config = dict(
    d_model=192,
    activation='gelu',
    init_std_down=0.00112,
)
Each number is 200 + 30 x the weight over its row's rms, rounded and kept within 0 to 999. Layers, rows and columns count from 0. The size before them is the row's rms in percent of the matrix's.

# v: layer 17 attention value, 256x192, rms 0.164, rows 56-63, columns 64-127
# o: layer 17 attention output (transposed), 256x192, rms 0.135, rows 56-63, columns 64-127
# q: layer 17 attention query, 256x192, rms 0.183, rows 64-108, columns 64-127
# k: layer 17 attention key, 256x192, rms 0.17, rows 64-107, columns 64-127
v56,084,164,196,223,146,220,177,211,175,224,208,251,210,239,188,224,243,206,150,167,224,174,199,184,169,170,131,210,184,180,186,201,186,139,192,195,168,262,182,205,155,138,206,173,212,184,198,175,224,232,198,191,231,212,221,158,262,204,210,181,246,157,253,186,216
o56,091,233,225,205,165,248,211,142,177,220,236,245,221,213,160,167,222,170,226,179,190,199,264,230,241,164,239,232,197,212,189,224,183,174,229,213,162,200,218,202,176,183,209,183,218,182,186,182,198,190,150,216,213,171,224,178,190,170,205,198,194,172,249,187,179
v57,086,184,220,182,188,238,177,134,213,235,144,257,207,263,225,190,226,173,191,166,160,199,218,187,267,169,212,187,209,186,253,217,212,193,182,156,206,194,190,210,189,159,167,184,182,182,204,217,203,168,222,182,190,239,221,197,206,146,217,193,265,183,236,220,192
o57,081,222,195,207,143,168,150,188,126,203,257,191,154,185,183,182,166,194,140,195,208,229,195,226,199,129,218,193,203,184,164,212,187,200,236,195,173,161,210,195,192,194,167,179,208,206,165,209,186,172,189,210,206,199,203,240,205,180,208,171,231,203,152,166,209
v58,087,178,225,208,209,179,194,203,220,205,164,223,184,140,201,171,232,210,235,266,180,206,203,233,226,195,207,192,130,211,233,180,156,224,198,202,198,197,148,161,226,170,187,210,176,199,182,219,158,223,160,172,232,235,220,140,202,167,206,198,207,176,180,168,190
o58,104,192,233,243,191,197,224,208,211,230,215,146,190,210,215,255,241,181,146,202,181,207,230,201,242,160,210,208,205,241,174,148,239,245,193,188,202,204,195,216,203,254,183,114,273,222,214,217,208,207,144,208,207,185,167,179,201,182,253,169,231,237,202,203,196
v59,088,187,228,225,178,190,217,238,201,208,177,242,158,178,194,255,172,200,187,193,132,256,187,230,193,176,217,188,214,227,192,203,217,171,165,199,235,210,208,183,212,186,173,184,149,196,202,215,133,237,218,209,191,245,225,154,177,147,215,128,229,179,246,173,218
o59,094,168,173,167,187,204,228,251,208,254,185,186,248,164,250,232,199,204,203,187,179,209,187,197,156,205,179,151,186,204,174,169,179,150,165,147,208,217,165,238,202,174,198,163,207,179,166,233,234,169,188,170,232,182,178,228,193,190,207,164,224,203,222,163,217
v60,088,184,166,230,241,229,191,178,177,166,215,198,185,184,200,185,240,173,234,198,194,187,173,190,207,157,180,209,115,193,160,222,143,188,220,156,199,199,174,166,236,225,173,232,186,182,194,182,168,196,180,257,157,220,177,178,207,168,193,175,193,208,179,246,130
o60,094,162,158,228,237,188,204,223,199,218,193,200,278,220,117,282,221,237,232,186,213,204,184,227,167,204,226,195,153,195,225,178,203,214,202,228,232,140,163,187,187,192,155,191,181,252,214,157,172,212,198,201,222,202,229,213,254,220,251,239,232,212,203,184,238
v61,091,226,220,202,224,179,188,192,235,207,208,247,174,186,229,219,201,231,162,210,226,186,190,212,239,173,184,220,170,161,218,235,158,249,255,197,229,190,169,241,191,259,169,243,183,173,241,219,209,193,223,208,173,216,115,188,209,169,176,150,210,214,222,201,158
o61,096,186,200,200,283,176,200,190,224,243,211,195,207,169,203,227,175,211,224,160,211,178,233,219,208,239,181,214,182,180,214,190,222,222,193,153,273,164,161,230,262,207,176,214,213,156,176,237,232,213,221,150,249,253,233,235,234,216,212,207,201,195,203,230,180
v62,085,197,175,205,223,201,166,158,189,186,212,115,245,245,192,247,217,179,156,187,224,246,223,161,151,216,263,198,227,216,219,202,247,261,166,196,202,162,182,214,251,160,200,198,179,192,190,221,170,221,190,128,143,229,223,213,197,253,210,233,180,202,231,259,147
o62,092,194,179,167,185,164,251,155,220,211,228,233,213,220,172,170,240,233,199,177,203,193,169,224,229,168,150,189,153,218,170,180,187,189,160,185,188,237,198,233,141,178,184,206,166,170,207,194,222,217,220,246,164,168,171,269,214,177,157,194,187,221,202,175,226
v63,085,241,178,207,198,245,197,148,221,181,202,194,175,218,195,181,161,203,172,230,251,257,205,197,139,172,154,215,261,211,225,246,195,160,183,175,183,196,182,166,166,196,203,153,214,201,237,162,146,274,204,175,198,186,235,214,212,195,183,189,243,204,202,198,213
o63,093,206,201,221,212,207,234,180,221,205,237,233,257,229,267,206,220,215,255,222,204,195,208,189,203,202,211,149,158,178,153,223,186,218,207,211,185,192,246,183,189,206,223,213,158,201,234,182,210,215,250,255,245,181,185,183,222,204,175,178,180,205,213,192,129
q64,094,208,196,198,281,170,181,207,179,215,209,228,206,142,128,179,170,198,235,251,226,216,193,203,175,210,207,200,211,175,188,183,215,194,220,191,182,159,149,194,176,212,184,165,225,207,208,232,179,191,220,247,237,250,165,184,194,256,181,164,211,212,172,188,153
k64,090,189,157,220,149,191,144,214,240,190,238,245,199,220,219,217,186,140,220,208,217,212,197,227,196,197,200,205,213,193,166,176,201,154,262,182,215,179,211,210,211,157,205,244,231,199,202,228,187,249,181,198,244,199,161,223,201,199,205,191,196,250,168,266,197
q65,086,155,220,184,223,168,183,219,186,232,196,214,229,243,161,238,150,197,180,236,237,195,137,218,168,201,186,220,138,205,199,195,267,202,181,232,186,208,136,224,231,202,203,159,211,220,189,223,202,201,246,231,262,205,219,204,239,174,186,212,181,216,225,153,163
k65,099,176,195,223,243,232,186,179,185,182,227,179,208,216,162,190,236,226,190,253,238,156,164,213,207,212,220,179,198,165,225,227,227,209,179,197,206,189,239,212,155,116,219,192,232,218,226,142,249,226,184,189,177,251,158,195,215,203,244,206,142,184,147,227,251
q66,101,129,187,185,169,208,225,206,232,151,222,192,207,212,226,162,169,156,216,242,259,212,220,255,171,218,194,210,174,177,219,182,234,163,186,211,224,184,110,193,213,163,230,170,199,214,220,182,189,197,255,147,197,272,228,208,213,187,202,164,199,229,169,190,138
k66,095,200,173,171,208,225,229,208,179,234,147,197,178,180,161,233,249,200,186,206,194,166,243,112,161,216,137,208,207,167,200,201,192,225,188,240,167,210,232,170,200,249,194,153,214,204,178,196,215,188,155,182,171,181,212,181,185,172,177,223,210,205,208,135,225
q67,075,231,209,255,153,209,220,207,222,226,200,195,156,186,192,133,252,162,170,201,173,204,226,208,217,228,225,185,208,192,200,228,132,229,209,196,230,177,251,184,231,144,247,213,241,191,209,185,171,213,137,208,160,241,189,142,197,185,195,191,157,148,184,213,275
k67,105,223,217,177,198,177,257,188,214,185,179,295,215,193,194,199,206,192,181,211,160,242,186,258,156,192,171,219,216,171,180,227,176,205,202,234,248,177,185,176,160,198,222,193,162,151,262,254,232,211,149,149,227,196,228,179,226,184,213,197,210,228,248,210,199
q68,096,269,231,178,210,193,167,211,182,233,218,204,200,199,167,193,165,233,188,189,195,171,177,202,218,164,197,183,170,182,185,184,224,198,189,208,178,208,191,216,194,217,203,191,255,217,233,212,243,215,171,279,168,203,180,150,251,181,170,228,153,167,224,216,232
k68,102,230,247,189,197,208,195,200,195,177,225,223,226,183,172,207,170,224,206,167,129,175,182,196,191,206,185,196,149,223,218,226,201,202,168,188,160,203,169,207,246,228,157,195,122,226,170,193,192,194,209,244,193,220,206,226,212,187,145,172,183,173,230,144,258
q69,084,222,191,201,214,212,191,179,211,199,182,199,237,206,223,167,202,221,216,184,202,193,218,194,247,234,201,220,210,209,189,173,202,162,170,199,184,221,242,225,143,215,173,228,190,180,191,232,172,220,158,197,238,177,173,231,173,236,247,137,219,147,254,269,244
k69,098,251,214,221,222,231,205,184,242,226,151,273,172,264,169,207,217,186,198,182,204,245,229,215,130,217,176,186,218,215,186,248,186,204,247,230,237,195,179,221,201,150,218,163,193,223,242,196,208,207,192,196,183,225,176,199,222,143,219,231,211,229,169,172,137
q70,096,222,203,204,181,220,199,174,196,182,207,199,219,207,195,219,231,221,167,144,214,170,201,241,204,240,159,226,183,218,197,226,166,169,251,201,185,235,222,203,160,181,175,193,223,190,181,226,152,191,190,221,214,180,172,241,210,246,237,173,211,209,227,230,271
k70,078,237,160,227,230,248,244,183,179,196,182,184,211,193,245,184,229,186,219,202,229,192,221,120,166,158,155,240,205,178,193,187,253,269,154,263,202,232,212,162,154,177,241,170,242,156,194,242,201,174,202,157,138,213,230,173,178,181,221,176,171,235,203,161,179
q71,090,142,203,169,202,182,231,235,202,193,160,191,197,196,185,222,181,227,176,206,219,216,235,217,212,214,212,240,229,190,191,235,251,205,161,222,152,224,192,217,226,203,187,211,168,189,163,187,196,200,226,177,201,219,221,256,215,242,220,206,245,227,206,183,127
k71,084,148,176,194,193,190,202,199,183,246,161,183,190,159,219,190,215,192,158,196,207,206,224,149,248,262,185,229,206,181,195,264,175,203,231,270,134,197,166,238,211,210,153,196,225,121,214,213,214,194,175,204,247,207,264,214,183,254,138,231,188,223,220,184,181
q72,067,227,177,181,218,195,156,194,194,221,238,165,228,177,200,187,210,135,229,237,192,204,179,180,232,180,193,209,159,207,208,160,201,184,204,188,247,191,186,219,239,185,214,222,181,181,230,244,234,188,179,200,157,226,196,162,190,175,157,203,150,241,150,192,191
k72,082,190,211,213,155,182,203,206,235,191,241,210,170,203,143,209,212,224,197,239,198,234,171,255,203,183,233,135,221,201,202,168,199,159,175,165,230,194,243,159,222,264,224,234,214,164,174,183,207,230,146,176,196,195,146,178,183,184,223,173,265,222,176,214,222
q73,113,257,194,216,196,215,137,161,200,206,223,236,232,175,201,194,203,154,228,225,186,206,148,174,189,201,190,201,173,197,215,181,159,202,251,173,261,184,216,178,195,192,196,172,216,199,230,226,204,195,188,233,204,165,200,189,203,147,221,210,164,217,177,175,266
k73,069,211,217,178,194,253,290,181,216,184,186,200,205,166,208,271,248,233,224,188,206,202,202,208,160,183,144,187,183,216,207,156,250,246,195,241,232,182,223,220,197,242,228,165,202,257,188,218,195,218,201,181,150,194,162,234,219,154,174,213,212,192,178,167,270
q74,093,187,165,168,233,227,166,191,239,233,176,199,228,138,227,225,185,168,205,192,225,231,264,178,245,202,170,183,214,201,221,266,218,207,146,217,149,225,166,176,215,203,187,190,220,126,174,242,208,157,239,204,169,202,188,240,236,201,248,211,249,207,173,132,154
k74,073,206,198,176,202,236,207,191,188,210,148,212,186,176,200,203,197,205,192,213,163,209,240,212,196,236,143,157,211,183,167,232,207,213,189,210,200,225,196,202,234,249,248,241,244,171,185,181,158,207,203,199,198,171,166,234,197,178,153,204,183,225,187,169,221
q75,087,179,156,259,208,213,180,181,228,197,213,188,149,198,186,191,179,214,224,201,212,197,190,214,204,184,239,166,196,237,253,251,203,196,214,189,194,176,180,173,248,256,221,168,220,214,213,183,223,148,216,247,255,242,231,254,215,153,218,203,230,157,172,192,190
k75,100,174,183,200,233,235,163,178,205,193,175,193,210,245,193,166,201,195,243,184,190,201,216,238,140,197,118,171,242,199,114,228,248,232,180,179,240,244,188,220,262,208,201,173,234,268,205,144,234,197,267,203,202,196,178,206,204,167,210,186,225,184,197,175,176
q76,092,205,205,150,187,168,237,246,222,232,232,192,281,198,215,211,244,235,202,202,196,185,208,167,201,234,173,234,209,195,162,225,148,177,226,175,201,171,162,196,179,163,207,189,240,186,191,240,169,199,176,232,221,166,215,180,209,226,128,211,202,160,223,211,199
k76,107,206,215,188,196,171,212,189,227,252,209,235,211,223,213,261,183,193,196,192,204,192,234,172,218,182,196,218,212,139,186,170,159,202,193,193,186,171,159,196,180,212,194,237,157,195,231,223,202,197,178,187,232,176,213,207,216,223,149,151,185,240,202,175,177
q77,102,187,200,187,200,213,218,175,259,187,175,194,182,254,201,188,159,232,203,195,170,226,171,248,185,163,234,221,233,189,250,209,201,191,145,199,200,228,193,185,232,194,210,217,189,242,231,179,138,164,217,189,240,198,276,277,218,204,189,215,195,198,171,223,188
k77,114,196,202,192,190,230,184,192,207,249,183,220,219,249,144,203,185,163,198,164,189,173,158,180,192,166,193,181,225,231,189,226,258,200,193,220,217,205,220,235,185,144,186,163,254,221,197,218,206,190,171,229,235,182,285,207,176,205,204,205,157,150,167,194,183
q78,098,195,182,190,181,217,150,144,184,144,224,195,251,187,195,215,201,222,156,178,183,218,205,179,209,153,188,174,212,219,254,211,181,234,189,212,181,205,220,175,238,211,175,218,189,261,185,266,187,197,185,206,225,238,228,186,163,219,187,195,255,190,224,204,144
k78,097,194,250,198,184,201,216,221,235,167,193,184,176,175,187,219,273,179,245,181,188,193,229,237,198,217,167,186,194,169,163,162,157,192,165,224,294,174,205,253,257,232,259,243,201,199,140,238,173,154,186,181,172,196,201,192,184,236,175,246,222,199,178,208,209
q79,092,193,232,247,225,227,236,233,224,134,208,195,140,210,198,181,211,227,220,226,230,244,219,196,192,202,111,248,236,193,177,195,215,198,202,227,230,224,200,216,203,171,213,183,192,227,193,185,189,218,244,230,174,222,193,241,126,163,226,216,154,188,253,240,190
k79,092,197,196,231,217,188,255,226,195,158,193,203,225,241,257,197,139,197,219,186,178,217,178,136,203,189,225,280,237,180,223,220,256,226,201,199,188,222,219,202,212,178,245,152,200,228,122,187,239,219,185,193,188,233,223,229,170,161,227,198,210,199,200,176,176
q80,119,232,177,216,210,247,224,122,242,230,188,200,228,187,215,199,188,164,203,157,205,208,189,167,212,187,291,146,171,227,191,223,222,205,224,219,152,197,148,169,177,238,227,221,185,237,181,184,156,202,183,212,186,252,233,178,196,224,159,217,210,190,190,158,183
k80,115,188,222,214,169,185,203,124,247,211,167,162,185,171,257,202,188,195,165,215,207,236,241,175,230,190,252,196,210,234,202,147,223,172,214,204,164,176,190,155,196,226,173,205,219,242,235,171,243,239,209,162,177,163,167,231,182,244,189,212,203,175,139,182,218
q81,092,148,200,194,197,233,219,209,228,197,181,165,225,157,206,186,198,214,185,189,178,210,188,208,206,223,233,239,213,250,264,172,149,219,204,170,201,222,186,229,195,225,168,238,170,234,211,229,180,240,228,188,262,190,241,222,144,170,216,209,244,196,187,180,226
k81,127,220,194,211,250,174,153,204,209,184,200,214,217,177,178,151,187,218,205,181,201,205,175,154,197,203,265,212,175,186,256,191,191,190,233,206,146,244,182,279,122,206,144,172,188,167,216,230,219,207,236,214,275,197,221,179,191,184,199,184,188,171,205,227,183
q82,106,163,225,232,221,230,175,168,240,160,200,171,237,196,233,104,141,223,208,258,183,217,198,183,229,214,171,231,190,179,192,189,218,203,218,255,230,232,169,162,208,231,225,214,203,207,244,251,192,206,185,216,121,235,134,190,165,197,229,213,176,170,207,216,167
k82,109,236,165,211,202,250,247,152,159,168,212,264,211,229,198,162,171,231,191,195,241,219,172,175,232,190,203,193,255,213,183,168,260,169,191,222,256,198,217,215,163,189,210,182,254,213,203,218,219,195,202,206,143,193,173,167,179,164,182,216,226,176,224,146,194
q83,095,174,174,210,212,176,127,191,146,188,215,170,182,196,158,243,202,193,153,234,162,200,188,133,211,205,236,213,183,228,202,210,198,152,146,190,175,170,238,201,234,269,196,210,236,176,176,225,210,154,168,201,229,199,164,169,240,188,221,177,217,202,159,228,216
k83,105,187,158,205,242,205,164,206,214,193,234,235,216,198,175,159,182,219,240,211,213,205,211,246,147,211,160,186,199,154,157,207,175,211,192,142,249,185,205,205,239,227,230,188,210,197,262,216,216,169,210,202,178,210,171,158,198,199,247,142,150,212,233,238,165
q84,084,209,199,202,236,195,132,208,220,226,186,201,128,228,175,144,189,210,201,206,209,190,223,171,201,230,251,188,187,175,200,180,197,194,174,252,192,208,213,180,186,220,185,191,164,154,271,185,166,228,207,212,242,190,207,205,133,179,169,179,234,232,209,187,212
k84,105,189,174,187,220,191,207,173,180,202,228,224,206,210,202,202,245,155,201,244,183,184,177,206,203,203,194,136,213,178,214,152,175,202,213,188,246,198,208,275,221,196,227,219,208,210,244,187,175,185,215,233,150,235,201,251,231,173,172,200,210,217,166,203,161
q85,092,167,196,191,209,176,206,243,169,179,194,202,202,234,231,214,200,178,162,223,193,220,154,224,148,163,197,225,196,164,240,209,202,174,177,187,251,201,249,200,166,162,190,227,203,254,167,235,219,210,182,198,161,195,220,201,170,160,204,196,201,228,200,209,194
k85,114,148,233,240,231,208,169,199,191,194,176,245,164,206,192,181,181,158,249,220,179,191,198,161,230,191,163,227,210,197,236,184,187,245,204,251,186,157,164,192,224,189,203,198,161,154,183,263,219,235,199,173,219,198,190,236,182,227,198,216,187,194,170,249,208
q86,098,217,191,202,191,208,168,147,231,179,219,244,207,241,215,213,263,222,155,222,204,178,195,179,202,230,228,168,198,176,195,179,171,171,168,184,175,213,191,173,179,172,184,204,188,171,191,192,207,236,171,173,193,167,191,259,143,231,192,181,213,189,237,204,183
k86,096,173,169,166,217,191,190,204,198,210,217,167,188,235,206,161,231,177,216,163,208,197,192,163,253,191,202,185,204,208,237,215,105,217,192,167,198,215,207,209,188,138,176,220,208,206,230,220,188,164,122,148,228,170,237,176,156,176,213,172,173,193,241,246,209
q87,099,195,213,171,223,159,213,207,148,201,173,148,170,212,158,174,226,202,175,199,241,158,185,213,199,244,189,220,164,113,227,233,157,161,190,217,252,207,251,192,204,154,184,212,202,196,127,163,158,209,211,191,174,161,162,212,205,174,186,188,197,213,238,220,199
k87,102,207,185,173,206,190,200,209,178,172,225,219,234,189,153,215,176,212,216,229,219,153,209,214,220,225,204,184,210,235,184,194,160,173,217,183,177,192,238,192,192,194,163,197,223,198,226,128,215,202,155,219,172,217,213,226,264,186,163,258,231,233,191,201,175
q88,093,186,214,231,172,168,175,195,204,208,186,227,213,147,169,201,211,168,203,176,191,220,241,207,194,231,194,196,187,192,192,229,262,210,200,196,178,131,200,174,240,180,204,172,190,229,203,237,214,230,227,210,135,219,222,220,199,204,188,224,228,153,236,215,200
k88,103,189,268,211,168,140,208,188,193,212,230,191,183,171,212,166,201,198,158,226,207,231,253,205,197,191,203,231,170,241,253,206,235,195,200,230,180,185,155,193,225,235,167,195,120,161,181,225,162,209,213,171,189,166,187,183,217,234,165,221,216,190,200,250,197
q89,092,177,153,193,251,262,213,272,217,240,198,213,179,165,204,237,224,138,152,155,205,191,186,226,189,160,194,218,192,213,233,204,227,202,104,245,156,203,194,211,227,187,156,197,152,192,182,226,154,245,188,178,245,180,209,206,157,164,197,214,212,239,163,185,203
k89,088,150,176,185,217,209,213,215,184,223,149,195,208,147,210,272,239,182,204,199,173,201,187,217,174,191,179,166,139,201,181,190,226,166,162,190,153,214,159,193,236,197,236,217,187,197,203,195,135,239,201,203,221,230,170,262,201,222,152,176,241,234,179,204,167
q90,107,175,204,181,189,214,248,244,220,262,187,187,166,150,194,204,216,188,212,238,154,220,189,204,205,207,246,264,211,207,212,218,197,191,132,200,184,139,191,149,229,193,159,217,211,236,172,235,199,233,230,236,162,199,232,179,160,252,195,235,214,245,203,226,190
k90,103,206,222,196,222,194,214,240,199,226,171,164,157,180,249,267,212,193,171,193,178,227,175,246,222,179,173,192,227,223,216,186,226,189,152,235,156,185,189,238,251,237,203,172,186,190,188,253,160,229,222,185,229,215,162,237,213,223,193,208,203,195,198,195,194
q91,097,187,161,210,243,188,159,218,185,229,167,142,187,154,211,206,168,220,205,224,229,155,255,242,186,200,202,228,160,187,195,252,209,171,207,129,194,213,154,186,235,213,217,226,268,182,226,176,218,172,218,236,176,240,229,179,195,238,183,219,189,242,132,224,236
k91,113,185,190,188,193,252,238,221,205,256,208,193,189,211,168,247,218,199,222,218,249,206,149,205,149,197,174,158,228,180,134,209,186,198,184,210,209,180,154,174,205,220,197,203,210,191,194,165,212,244,195,223,185,217,180,202,203,191,171,247,138,209,160,189,210
q92,126,193,199,235,222,181,211,227,225,279,230,181,202,208,229,238,200,230,200,181,199,248,256,198,215,220,224,231,174,231,203,179,234,171,238,188,179,242,164,134,208,199,201,287,214,163,129,206,182,199,213,213,218,247,107,220,225,173,164,203,248,202,180,161,205
k92,113,176,204,195,211,191,229,216,168,146,213,120,197,240,218,208,201,228,195,211,246,213,221,222,259,226,264,199,134,202,182,159,216,161,231,144,188,184,208,233,240,195,188,262,238,195,163,200,194,251,201,195,211,225,147,227,159,231,174,170,215,184,227,237,226
q93,088,190,161,243,204,142,155,176,202,210,190,228,169,196,193,203,144,203,207,215,186,254,213,172,169,227,165,199,216,173,203,194,230,183,162,207,226,191,205,170,173,157,218,181,154,187,228,192,230,190,198,228,150,243,209,196,175,188,203,198,197,208,174,196,175
k93,096,169,217,192,166,259,206,178,192,221,158,206,202,249,194,204,240,212,193,206,203,194,201,182,156,213,179,182,197,180,192,242,271,200,97,205,236,183,222,172,213,222,266,170,241,208,180,189,142,199,170,170,115,207,203,221,173,174,218,152,193,144,199,175,194
q94,119,180,168,195,194,258,207,134,211,153,228,194,190,180,182,205,212,222,185,237,222,144,164,206,206,222,180,232,201,178,157,189,229,163,202,189,241,254,210,227,234,168,159,122,179,188,212,168,195,150,201,207,193,222,218,175,188,191,222,141,215,252,215,229,223
k94,122,189,148,217,177,192,226,186,223,274,242,225,191,185,205,198,187,181,184,165,185,206,127,249,190,175,177,237,193,222,240,184,202,199,201,221,228,180,185,200,217,216,142,136,217,171,192,205,232,157,122,261,175,199,210,210,209,147,193,138,206,218,239,186,205
q95,100,192,223,168,168,202,226,194,179,191,255,177,213,201,170,193,194,193,188,160,208,186,199,146,266,184,205,191,184,233,238,181,177,140,187,247,225,196,200,182,183,221,193,187,191,217,155,218,196,174,190,167,221,217,185,221,155,203,172,185,225,182,198,203,228
k95,097,186,225,175,199,230,184,161,222,152,169,177,200,161,202,180,222,273,208,177,204,157,217,203,228,235,186,219,198,169,161,183,191,137,194,188,250,203,212,189,168,240,162,203,233,199,195,170,225,184,168,171,250,175,174,214,197,188,238,220,310,209,233,242,136
q96,094,166,238,172,178,170,239,205,212,232,273,191,203,228,151,235,229,219,194,216,232,181,186,204,138,197,236,184,163,225,189,173,175,122,207,216,150,192,205,266,212,168,214,220,254,162,180,166,184,235,178,228,225,161,172,239,194,171,205,159,279,194,171,246,209
k96,115,163,200,196,210,117,199,180,224,234,225,186,167,201,141,215,200,258,232,257,202,192,164,119,233,201,192,167,236,158,258,176,151,156,223,196,189,181,180,217,234,159,118,226,185,160,180,244,198,220,213,273,245,240,186,194,207,250,182,171,173,186,273,223,210
q97,099,202,234,167,163,172,185,209,134,234,179,213,221,160,201,273,172,228,168,212,153,139,233,182,155,128,214,238,185,197,213,182,231,196,174,169,148,147,218,220,210,235,179,207,226,187,145,224,192,192,156,193,190,251,219,162,217,231,206,238,161,203,198,181,233
k97,119,222,192,206,175,206,217,191,196,205,180,191,206,202,177,200,201,183,184,145,216,196,237,262,168,189,151,224,193,190,137,171,201,215,192,195,198,188,173,212,255,204,257,222,168,187,207,196,195,197,150,171,224,208,167,195,199,205,202,231,161,220,207,213,207
q98,090,241,225,163,176,226,188,207,247,145,159,180,216,163,221,207,238,217,258,199,181,160,206,196,156,195,259,188,158,185,201,217,196,172,263,190,207,169,230,187,193,192,212,194,172,212,203,255,225,218,207,149,197,225,232,168,214,227,271,180,250,206,210,263,126
k98,097,200,244,265,214,200,184,194,166,176,219,157,164,195,171,174,195,218,190,180,207,231,271,177,221,245,145,254,200,206,208,192,174,210,296,229,194,191,214,193,183,149,189,204,166,193,238,174,217,196,219,178,257,266,249,191,208,190,192,275,182,202,249,239,171
q99,097,182,145,174,214,196,165,220,236,229,228,198,247,194,174,197,195,185,258,186,137,185,255,187,209,256,238,205,202,182,203,184,191,192,164,225,198,189,158,145,246,179,174,174,239,193,228,163,172,190,235,201,195,230,236,167,208,237,187,249,205,243,213,123,190
k99,102,204,212,221,182,172,190,203,190,189,221,235,213,190,222,217,210,212,199,202,228,224,186,226,144,204,217,192,166,270,147,212,270,217,182,223,206,206,140,260,182,234,183,127,190,185,220,230,216,213,245,192,159,204,225,188,204,246,176,240,253,145,206,207,161
q100,089,229,190,251,202,189,233,191,207,170,223,239,203,210,156,208,151,169,172,199,137,190,203,125,152,224,256,230,241,183,187,194,192,146,176,217,195,186,256,113,211,166,231,172,167,175,250,254,196,225,137,199,172,263,219,156,169,181,205,229,235,177,168,224,207
k100,096,168,187,211,198,215,238,183,205,153,196,238,200,169,231,208,183,178,205,177,194,232,211,191,214,210,246,188,163,170,175,195,195,210,199,228,209,141,209,196,191,205,205,180,174,222,207,221,212,167,193,193,235,208,219,180,209,187,209,212,235,189,187,188,209
q101,097,197,171,203,218,222,171,213,186,194,219,234,165,266,151,177,179,198,161,110,152,201,212,164,235,207,184,236,155,173,215,217,199,210,127,141,224,183,204,155,230,222,181,191,160,237,198,202,190,182,214,151,231,229,196,217,172,200,226,167,169,184,192,185,203
k101,099,135,251,175,190,204,223,211,227,166,200,220,185,232,171,197,204,150,178,209,211,208,239,240,153,198,187,151,174,174,214,203,222,215,217,164,290,165,201,152,200,169,241,164,222,183,214,193,215,221,199,233,180,205,205,235,153,176,185,167,213,235,171,211,164
q102,087,200,172,177,204,210,154,236,214,225,250,232,226,161,212,209,219,207,200,206,215,182,228,216,220,198,150,179,229,181,183,229,249,240,244,231,224,188,139,223,206,235,133,147,205,158,165,207,227,158,152,224,250,214,220,170,261,156,227,209,216,232,141,171,184
k102,112,182,200,190,187,211,176,238,220,241,234,265,202,201,188,198,220,202,190,209,226,190,189,280,166,189,124,208,164,205,127,213,222,237,183,209,229,194,172,204,233,214,178,191,137,166,203,173,145,210,207,181,192,142,177,241,167,235,140,186,190,231,299,206,201
q103,091,242,233,158,168,171,194,218,263,228,212,226,235,212,205,168,169,155,196,210,217,192,177,184,220,151,175,202,192,219,174,191,267,167,176,209,183,246,199,191,233,178,169,169,172,162,158,252,226,213,145,215,147,221,161,176,234,197,228,218,193,200,156,203,201
k103,109,192,212,128,155,189,246,187,245,203,165,250,217,191,197,250,196,262,210,189,237,163,165,303,196,244,216,196,136,182,208,162,140,227,223,196,207,171,200,194,246,246,198,170,132,201,152,202,200,193,190,200,204,205,162,207,209,178,201,230,235,243,214,207,225
q104,106,179,215,198,213,191,162,200,197,165,223,184,197,231,215,215,241,193,178,180,204,163,166,223,197,200,220,195,164,171,250,185,171,159,198,168,168,213,203,223,231,194,186,200,213,177,251,198,185,220,206,194,228,142,181,182,197,186,157,213,224,160,205,176,181
k104,086,148,176,146,197,197,151,233,185,192,194,178,259,176,206,225,235,177,166,183,187,196,215,259,256,193,180,172,188,185,196,241,199,198,163,129,203,207,178,192,248,175,205,232,214,218,201,223,149,179,216,183,235,209,204,232,222,238,194,181,253,192,184,194,157
q105,101,213,231,193,198,212,219,218,280,226,178,208,169,206,176,190,234,232,218,211,167,194,210,231,219,203,225,198,161,182,180,164,250,190,242,241,239,203,190,189,188,169,171,239,162,196,249,168,251,206,180,176,202,196,175,184,221,201,219,242,171,185,226,214,199
k105,107,182,200,162,228,194,222,205,187,171,163,187,209,141,186,229,266,234,188,201,200,197,181,259,238,224,202,220,179,192,219,184,239,166,240,214,227,187,219,216,209,138,160,245,162,223,158,213,190,201,258,173,210,237,221,251,226,225,155,219,207,178,276,226,198
q106,094,176,271,244,191,208,207,210,117,219,197,169,183,241,184,163,193,211,200,250,192,228,149,157,200,203,230,237,201,205,210,212,215,133,194,173,217,216,228,214,163,181,216,169,167,216,240,202,206,177,194,191,214,164,164,202,137,135,210,219,201,185,210,205,202
k106,115,199,231,191,231,203,163,206,168,212,189,174,158,256,234,206,149,209,229,209,208,195,219,173,254,177,261,215,210,161,265,163,194,173,224,199,172,245,241,277,223,188,157,188,234,207,211,200,221,195,219,194,230,159,167,239,170,154,167,218,218,218,221,223,146
q107,110,171,214,173,171,193,177,158,238,169,223,167,213,165,161,172,192,201,220,216,204,199,188,212,188,166,166,183,186,190,233,208,168,208,217,184,281,207,200,226,229,242,172,184,157,178,198,190,210,215,241,189,227,175,220,182,172,184,256,222,188,188,162,219,204
k107,088,233,177,158,201,184,149,182,220,224,152,199,221,152,185,199,234,204,139,200,218,162,210,226,188,284,150,203,198,224,178,256,185,223,146,184,235,222,176,224,193,238,182,192,169,204,165,180,173,189,269,175,159,203,240,213,203,174,212,262,261,171,210,212,184
q108,090,194,207,169,171,225,228,226,179,243,246,209,194,245,220,225,206,158,233,216,169,217,174,195,192,204,148,188,190,223,224,178,213,179,221,155,256,243,269,244,208,133,205,207,148,209,202,156,193,226,235,199,185,178,191,196,179,223,202,179,214,200,161,260,172